{
  "n_layer": 15,
  "d_model": 128,
  "n_head": 2,
  "n_kv_head": 2,
  "head_dim": 64,
  "d_mlp": 384,
  "vocab_size": 2048,
  "activation": "tanh_gelu",
  "norm": "layernorm",
  "norm_place": "pre",
  "norm_eps": 1e-05,
  "positions": "learned",
  "qk_norm": true,
  "attn_scale": 0.125,
  "bias": "all",
  "tie_embeddings": false,
  "parallel_block": false,
  "init": "normal",
  "init_std_qkv": 0.0442,
  "init_std_o": 0.00809,
  "init_std_up": 0.0442,
  "init_std_down": 0.00809,
  "optimizer": "cautious_adamw",
  "lr": 0.00252,
  "beta1": 0.9,
  "beta2": 0.95,
  "weight_decay": 0.069,
  "lr_head": 0.00846,
  "warmup_steps": 213,
  "schedule": "wsd",
  "decay_fraction": 0.813,
  "decay_shape": "linear",
  "final_lr_fraction": 0.1,
  "batch_tokens": 32768,
  "seq_len": 1024,
  "doc_mask": true,
  "train_tokens": 187600000,
  "steps": 5726,
  "dataset": "wikipedia_en"
}
Each number is 128 + 24 x the weight over its row's rms, rounded and kept within 0 to 255. Layers, rows and columns count from 0. Numbers have three digits each. The size before them is the row's rms in percent of the matrix's.

# layer 9 MLP down (transposed), 384x128, rms 0.136, rows 330-383, columns 0-63
085:107140131156098159113152151109158144119106126143108147089156108138105122126170128103083162136113134120152143129112092147074150141130119142142108146164109122114109118104133138139071137150144148
102:150138122137123057145132138139095124127131084135139188140130123174151087163130122125096117146107134097142141124185121125111116168092154110121080158122129121150121142146103104180166126119104122
102:117130169132066130161088100147107160161155124168112091115130140143118132154126165095143173170103124116125155175139130126131116106150135140125099135126171119124104053108132174093136117134113120
092:125139106140115163149087111135106145131169123102145115146081178167141090137099131136104130143121140112130137088115081156142125140147140123109083143087139145111149113161102130133090149087132086
093:162119153096176100156111155124120103159094137125113131174166143096165137146117134083130094094136076100157149139111140167157102121114120147109129086117143170130133146140106113134126145131116140
115:120146141098147103173089102122130098116093132126120162154168119105117126126156131094122129146113133119159109142153201169115133180164094169159150105103111125094150134109131081133130134155145161
106:113139170151113098129108154132090156104127165099137115137138129124133144140115129162111114115183106119119129125136128120171147106176121170109141153097131161147125168137114118132120109133136095
080:146108128156089156109123157113123134161112069109139120178122169124124090130085158135157150099118163145145123144100141112131100137090142170123103118138107167131166119114132168153091165125110102
102:159113098126130157105066151118142152107105147091106137140132152097082123132126142109123118121100135125113170084132140087119144155102157140139153124114131134130128159103098149115118130123138116
096:091087144106133113116121135136099109110124128122118065092107140100097121150143123143143152119121126156119144165159142152192102169144088158125143118102136131108138096117134089136178110110151121
101:151119092139095159099133134098143143093133066122116170186178101145121105108128115115159171121132149120148122138135128144126132121116103129167142095121119114104114146109118141156130116162129170
107:130121102159162150137157150112122158143134106128147131081131089117125120128123115127120108122131139128127112148119117158085124119156135136096122137145111110143102158129102104122115143141127129
095:101098156148137158111091139144146177107114146134176142111111132150138098173084140132129102162145142125082096091133113144127142115122172147107123099144108169111145143128071093152142093117128111
119:079115145148169144123161146111117184126128162163133125139126168136095088120127120171120130121076137111138114144115144155143111159120142174116112129118147136118124148128116165106106139115125151
099:132124125126120143143127099127133113155140151109142108096107100145099120120131127099128148168161160125155120109145145107126139132145103142094080161069142141137189162105102122117119162096120116
099:136099138104120103098135108132174100148143121126086085109142094100118158144081197121132131103146152166133105133139126094110121116135156119131105107175120143118129137120167113133119132161108176
102:134154157150119085151108108124109096124129110149118134152124097167114105141112110130109133102152069138127135110170083129117095148137159109148134168124137088121123139165122165092159162101132177
085:144101132093147100115118116124151123096145118185133136100067191121177127141102118108119126115139139129104081125117126098145120105092136138141090148110139096130086097111155149091128147191143141
110:150150123096143126126129106125096121120177129155163126095139131118094114107119159158145139128105132134119113151122137137150122153144098158103136089115124148172137140084143137131152136130111143
084:155124095126129196114165134141155138114125131098128114132160113121104136087133129176097135133169116173143166141123130098141157092129149145156108109124133159088146173185122129160140121163149115
094:140098107138134110135173117092147161146135119136134125122161129078119082142132133136123126118131112131116093127100096182186138101134135069106124152111126119102150157136097148146061150145180201
102:116114116106109109131076125094139160134084146131165115128115102140144113124162142146150142147142129146130138121146076177125065189143120137102155137159126118142153185181105125111081146088128137
101:156115125096138125100175165145110125116125110116130102103099136139128105151091112150131155152150145128127134134145151108152107155144118104146166058170116164154095102141137141113130126177071100
113:132160106099087165100120129156132055110154139165095103177123151131135150172134147103135173127107128126123161127098095129149128122142143113096090115141105127128142122119146161128106135135148162
094:175087119142158078118137139085089118145154137103122106101147093105124153145118141107125145138126115132140157167159115125108171101102125144154133133132154108159089157142098091180150140123136168
091:137116116126085108167135138131112114137146164128144099102105181131129153137166104149154121108135104133082094092132107116141133121095125171175142087111153155178146134124135155137126075133088109
095:154113153146082093113126120156136146127121156127138145131140097133148110126149122106141139139119107162081092140100145129150083122145133124146144105133096168087131117160124138122097080117118180
093:103111156150114124111129134125152122101103110085179151160065124092118117120143083119080135136147104158142121077186135155172083144112177122130080165155156136131149056118154120132151126086147155
096:090142121150133148142143128109122100133135141140102113111150105135160143127150146130122132151180145164137147102164102122139157146161146078145112146124138097105107129150125148124129090137160104
088:131146154124164107080097163105128129140141083122150151118085105142129133129156087120143150119121132136138086160119113164092120156138124152189103130143139156143111112153136118092135123108126121
117:126171132126114125109134111155123131137125130097101114100137123095149108127151173096117123148119094137142164136153113109105098137112124138102128150113152134123148158149178111104161144108111130
102:146161125083138177171112129126142150147130147147128140131157121128090080096137136086132106138098130143120155118066138165121136087134125075127160108163126167126122134146108097128101139124136120
103:140170134130110131117122125140125153116097116165121059132150143137156089100151092116121135079156159126157101120154114141145125082120145111127094121150089117148115153105204119128135125106142135
107:098139131099150179091147138082120130124123154144140157148151145123128127129152126085138113102100144133168121166147133119074118146140109124157102104127129168106122131101103118124111111168133092
088:139132151070160165115123181142086173104146091124103136098139126150150157124134122120126141123145137131165118140137133176137138160101130128086134100116151136111143120098146136127100119140090138
090:139089079118169134144121125138139135128165140128158170144118189128111119127090123129160119150101123120114109158105115156107132107143084115156185128102152131126108119119084100119089153131127140
104:104172130123113132107141153154172139169112115126143143131159085121154091096149132128109122140136146156144161130137089144077131108090141126114091121148123137102123145142162134130121105130101131
076:195170113129087161136127137089107159135163143125132134096111137158144166122120106139131124138127094142124088149105095127087160105118154137137130067104102103130161165161112146152146143116172131
096:102165128113090120154103111110117169144112118140137106118153135133139102133129117115124191133112139136162143125150127152132076140149163138106103130127145144113139103126090149111181079139172128
093:115142089134156108167140113104127164150123098136138141141120128121113102094136147150110136119111152112148132090093119089128162128117098115113134172144129139117112157110137117108099125160125124
117:100110137083096101119136130128094143129146152122124101129116127124103144140129160159107107148166173147145098131151123086118135140110110135120105143099128154080172109125104154105114091129101092
120:105126100188100138090122147081094119109109129154106090088140156150103139140142156090114120116134162152147120126110111145103144110132083126131109142149142125113125149098148117131109121136131105
102:158139099136134123133107161125108121113169114140092089159127135083140132163125138112131108148091125152116143133133128117127120130125105165148127145136202138125150128159170124119180127103112173
105:135158108107096095139108103154132135102146144111161121113147138131063122134126099137153107105084108084140145130137134137123127169130143119115130105144116123134120115120127159105125104152088167
076:136099108145159111141113136145119098150171120123160103137122092118117109134132137137151137120107131088138148121127144120115129158129086143092133172106148102126076136127162111098091157103159110
102:138118152139115139113102148133149152142065156144148125092102159163158159137144110083076142124152112140114148099146156124141132094136135108130137130163147099132162116124138146135088141170110116
092:109116108120140115161116145143107114132144097133153160100119120160102137124161099088108133090169105128117184094187136148130140095131114121123127176153159138120126144182098141127110128160117155
091:170136149117105091158155179135123102163159124144144126100113117091124116090115139111100177163138141121116134149096132107132149071140160115131163106117114133141126136097144139127139124128100123
098:111110177126127151127082107113104112125131137152133136129132161126147097128120107130166134174144136128113091099152097104120124140128158084111147104137125158126125137173120168120122143108118132
101:138102101125122122134127144115168159141136125142186139097100148060125109140147129162108092105156145147148117134123123092090107133108139177153082107121129142152121134078104155129146147128127105
104:088147110125099122114157148101112127166120119127122175094124066137145143108186143137143061123129183131123148133106121101130081136120122143128140172126104093146140109149141103132126140148113071
104:149135079170135109110150129085151133155155124134163174121151109114116119073123109145126098129097138111132130089109109130100116170117135154135115128147173099131111150175128120125147077152121146
080:156120085132077151098145146102156148088122121133145127127151117131086127153167118152099120098106113118162154103178143098131085152141124140136152106124145152118100118115154100141160126138109147
087:147148106151118132128138081129158117107142100139139151139151131148153107118153079109128125146112114124143123099134113177135097114131133141099137146155114089098086119114103136066106156144133168
# layer 9 MLP up, 384x128, rms 0.135, rows 331-383, columns 0-63
102:069112163126156103138140147148168230164164150144109075101077104115106134126175108120106114104106106124104125135075147119130114134129103096132153087142149117134135144096133143125135121143122117
099:122123125119122146124105131112147097133155137107139113142104132130128116132117147100083072124121123159116077168125145117116118142140100108154184165085125133100143167163103125172164192124121112
094:114140153086127123126154146146118131117097093175101122106136124095129136149134128092155133143136143149124117096106127101123086098086089118120112139130107126133134082097172176140169120127117121
099:127127141127123129101136123131113118127119138188118134082114156151148173149152135163080115168103163159120097116145114109124107163135170100171139168149076093145185133130131149110162147116132131
108:104123112117132199111142158149070115093152105120124120126115143105145134126154090118126123067118100159123141133106103144117133074124144148143127140118108138118130154133158131108121140149133082
106:115116131152094137108108089086158130131145114149122129130082119156150135150093148105119122179106135148137096129092109132140140138120115119185133150133076145125151112129128128137147176137182189
086:132142132088123104124128090147142147089137168165111146074143129149108144150107147134132087178120145126126115140146125144124148083142125112169159100132109098135140156154112109081149105125114147
103:107102132131105168131138133090108127120139136171126121121141144148164107092143101096127154142111092145176087120131113148094106108099170155147166118141133136092162140131127152163148119100137137
101:123194174155137182121142139151149144147099139135152124147148139121109165101110105083118104146146134130121077121115155119121151146103156078111144157124124088138136116128083139134125106116115137
101:088118164102127120103117129153105139169103164125140121090139174112119145115136172120132099113120124122099146137130142095107102135153133150126128156179075135138164130151144128126139127104135075
103:108111194128141128114158103096137116149133120111139084126128170151101150135107121146122108139091134121155106124105157102085163105105128101119108141144149137147155156141147123122148146102122138
098:124115133143138125115175094148148107093144118106120140097148164160096136113161102132132095124154137117146123155142167173131139111101152095118107100164137087153129128105156137108119135128112154
121:137156115156132123121140132156105140123167103145122184135121128099105142112145107129135108104114142156121143152138110070129135122107089089156136114116114106110108142141180124141154154099160132
098:166124108101120149121116130159124134129137097130109147106159158140130145123133083146116116138058151099089150145124124146134154112109124117150145141153110063144121130128159095140117095119174132
104:172154113137107154146150124119103133102136150140106156113138116125154115070145106082118143132079125095119137131099194122133135105137055153144155164094103118138127145138119131148135112118127156
099:112117115130138184099166132150125160131123115122107108080146137178066167149132153135139097105083158126160094159089168128121121149124151133087126114128115159112103143122111079132111137164128089
082:103167121174142166128146131075142156117066124104114148118148129147123146124128110145160109167100123155161146101091131130096113127142127087133155155080171144109174155086107117166133133123153107
111:066099140146145153159129140154160147145172104100113136136156097114098158099140118125128117096150108154123129107133103120083125093086086143134124146137133120105122116083097109098106099098163109
091:107148122151124095147114157105125140134163117124086161082112167148139112165146111105155111108136134148113097149130143131105110134131154102108132130109104132082132120076146126089127168094132118
100:119139132167152138084100113144119121066160106088149137170081131123136133091098138111106136115139122138180106153145128044110145125095136102165165140114112122107125135140127133147190143148129064
100:127132118133111126127139118151159119112130111158139124118138150130145098132091150127105162119032124125141139157139130121151160138149129125142134089058118101107156180106140123106110108114153116
095:089157145139144110090110141120125111132091120136154160123110087133119142069122130121141104154131113128100127122109111126130108111148128121122134148113163130102137104108129095091159139078125160
109:157111160110144173108162135138105147125135108141109101066121159171142151061155115137169082130136143143133112114137191131085147105108119118159132131120112097104126121159115117123172102149138109
100:153143119159111166114109130130109127125134161144121098125105181176149124112145133144112113142142136131073125122104177146150079111118118116120115193091116119139165095110148140110124151073135097
097:112143168116145156118143150107130136147109084130101158120112095119088116121118133098110160151116141185176128154092140129149161126151131084132128148113090129116147155086091118155116159136184122
097:168122140124130154160163132110148177134124118137143124122139186108086160155104161148111108105129142127146149091080140141098191102128130134123124128111147065157144182134102070106116111139139102
095:125145148130125118091145105105125163158144093134097141132153111110108171167137161131158113100132154097150120178113138126148178106112117096101105146128123113147132123072114105167149097122115138
108:135082165080153133118136146160166145124118122161115121086118135134027118115132131133124104119117140097093124101096136099117078107134131170147157087111132111107158159099168095149153138128126119
095:119141081127116135131116123169122092090130115127102145160134102151147137137125166120126094100127160101109112128119164084124101134117140097168160138111128107089134123105097135118158181145115141
112:142123152120102153084161164134168175138128134148139105133116152165054143117101085084150130147121146127112113131070138128133163068136138108176109124157097115099132163148108132146150146137153162
098:111154146141134110069136118146140101147153129079132122132126151141171179107161112102144171120120109126167104157148167135123127144112134173119139163146104110139184079109116128157128092105162140
106:147131163122115125098094140123140197128161145148119139083113103181139178169149129146132121090105114131093117083082097092141162116099114157129158104114154106094125134105101097120130110109166162
101:136136147156144122092154127120123102104128103121147074129135132118120108158124138109137138114132109110163102103141119115138163103133174134079144135125104145139113126147147075196164129117146116
093:128116127167110096166134092091122122116109111191123137146131117154114162121111122157118119131099128103117133135076122093119125135118144110154158157125087168130087125138126135109126129102184121
098:161149126144124115137094118141148120129128132152083091092181086126153145151178080130141140153103122133100093130118167123161142182108102126129105103104068119096171123122138143111127111113149134
102:117123154147135108136113131108113133104103138140123157096118150103119162100118135176144117128127152136165120165118175115133103145132126136156154172128117135139124120119113065133129147132135119
082:097123106149150163136130086169121090118091095128115104105136121112120137176142137128149148107138163106111115144132188156135113147159126126138134173123153131125109110100111084078116140119149152
099:140091180163155127108168127136171121127148081140097153146125176134094124109124100080107064101138145117150100135135170117160156128163140105148126117141133121146104118121109078090129121151136132
092:123116181159093129095126108115090105114150161095152088159118155138115158120159132088141149112104131169145119117117123140116126155109114148153146129141104152175123104141147117109164127114156093
114:098120126140138134131127111151128120144164074129130136120127155124120148150142071097119133134093069163099175106123174124137140156138089145145138114129101100110092173113121139138150150144156108
110:140135131127145138133184124099163116136145133138115139135109120128122150083107098140158092126128131125151118136101170118090096144121141098142101099085114122106145162116080115152140138092123094
105:112121138181157126148151133133136140132100148133146173140131110162080174131116168124097107145151161112178090102122092136107103116130164135130144114121106107159146123104125128173108154167112077
108:090132144156104112166148131146133142154139109118112120084159107133155121091120158078102132105105162105159161149114141091126144122101125125115148099129129115103141138138141145107159127130121117
086:109167151154083106117130142118108145103088148156127135145164139115128166144090124104134112178154134159124103148133120137178128086103151120156134055151113167167163140122094141158157115152146111
098:132145127140096168097104147118117121133156122157121134143095145095134165114139163129117116138124126113120108138138140141140122084150136163174188175101118131133146140123123075177104117082174112
096:130145150118126152087128126098186138100144117153105082123133158138153184109118133155137126151128087131138106154096118109127096083138142110152093138141144077131144095095122135114179102108090169
101:099135115103127163111127089150137170092139130105170123114157144175104155119141110171155135115112088187149123081144146150150116114114102146144141103118152122131154161147114135167119132127176099
099:119147110165122128071162142121152141123142116126143156132136150093107130115146122122107095078113156110153108148114092097149138137089110176142117164133128102135152116069157129110130168140123131
097:091126123150141145132145113146080170151147109092121140127085188148157142140134153084098125135105108165131145161138141091146135134094139122100161154138101139089133143118116080118175130123149120
101:141096155128153120117113167160170144114174117164140107098100146117126138134138141125101111082115123154141108126113146127141175104112133117145129123102127107103110153144126151113153139082123161
103:098171148095124138111132112133124171120110140145100130107123148152124168174187147118163110095111114138136143160108165136138160130099116109105098127130153120152136174125127120103149164140118107
084:105078147175138145129103110124105082131114143129142085160102147152109104096107144122150144161130139152103122106115125122112128114096140121143119124081120134111181114147117177146112160146122103
097:114148172127092150124136153118125103122149123136156093160106089122093133135100186117117147106130138143095129147110128097129134117130129121116144104100136171152165153161145118187143099101154098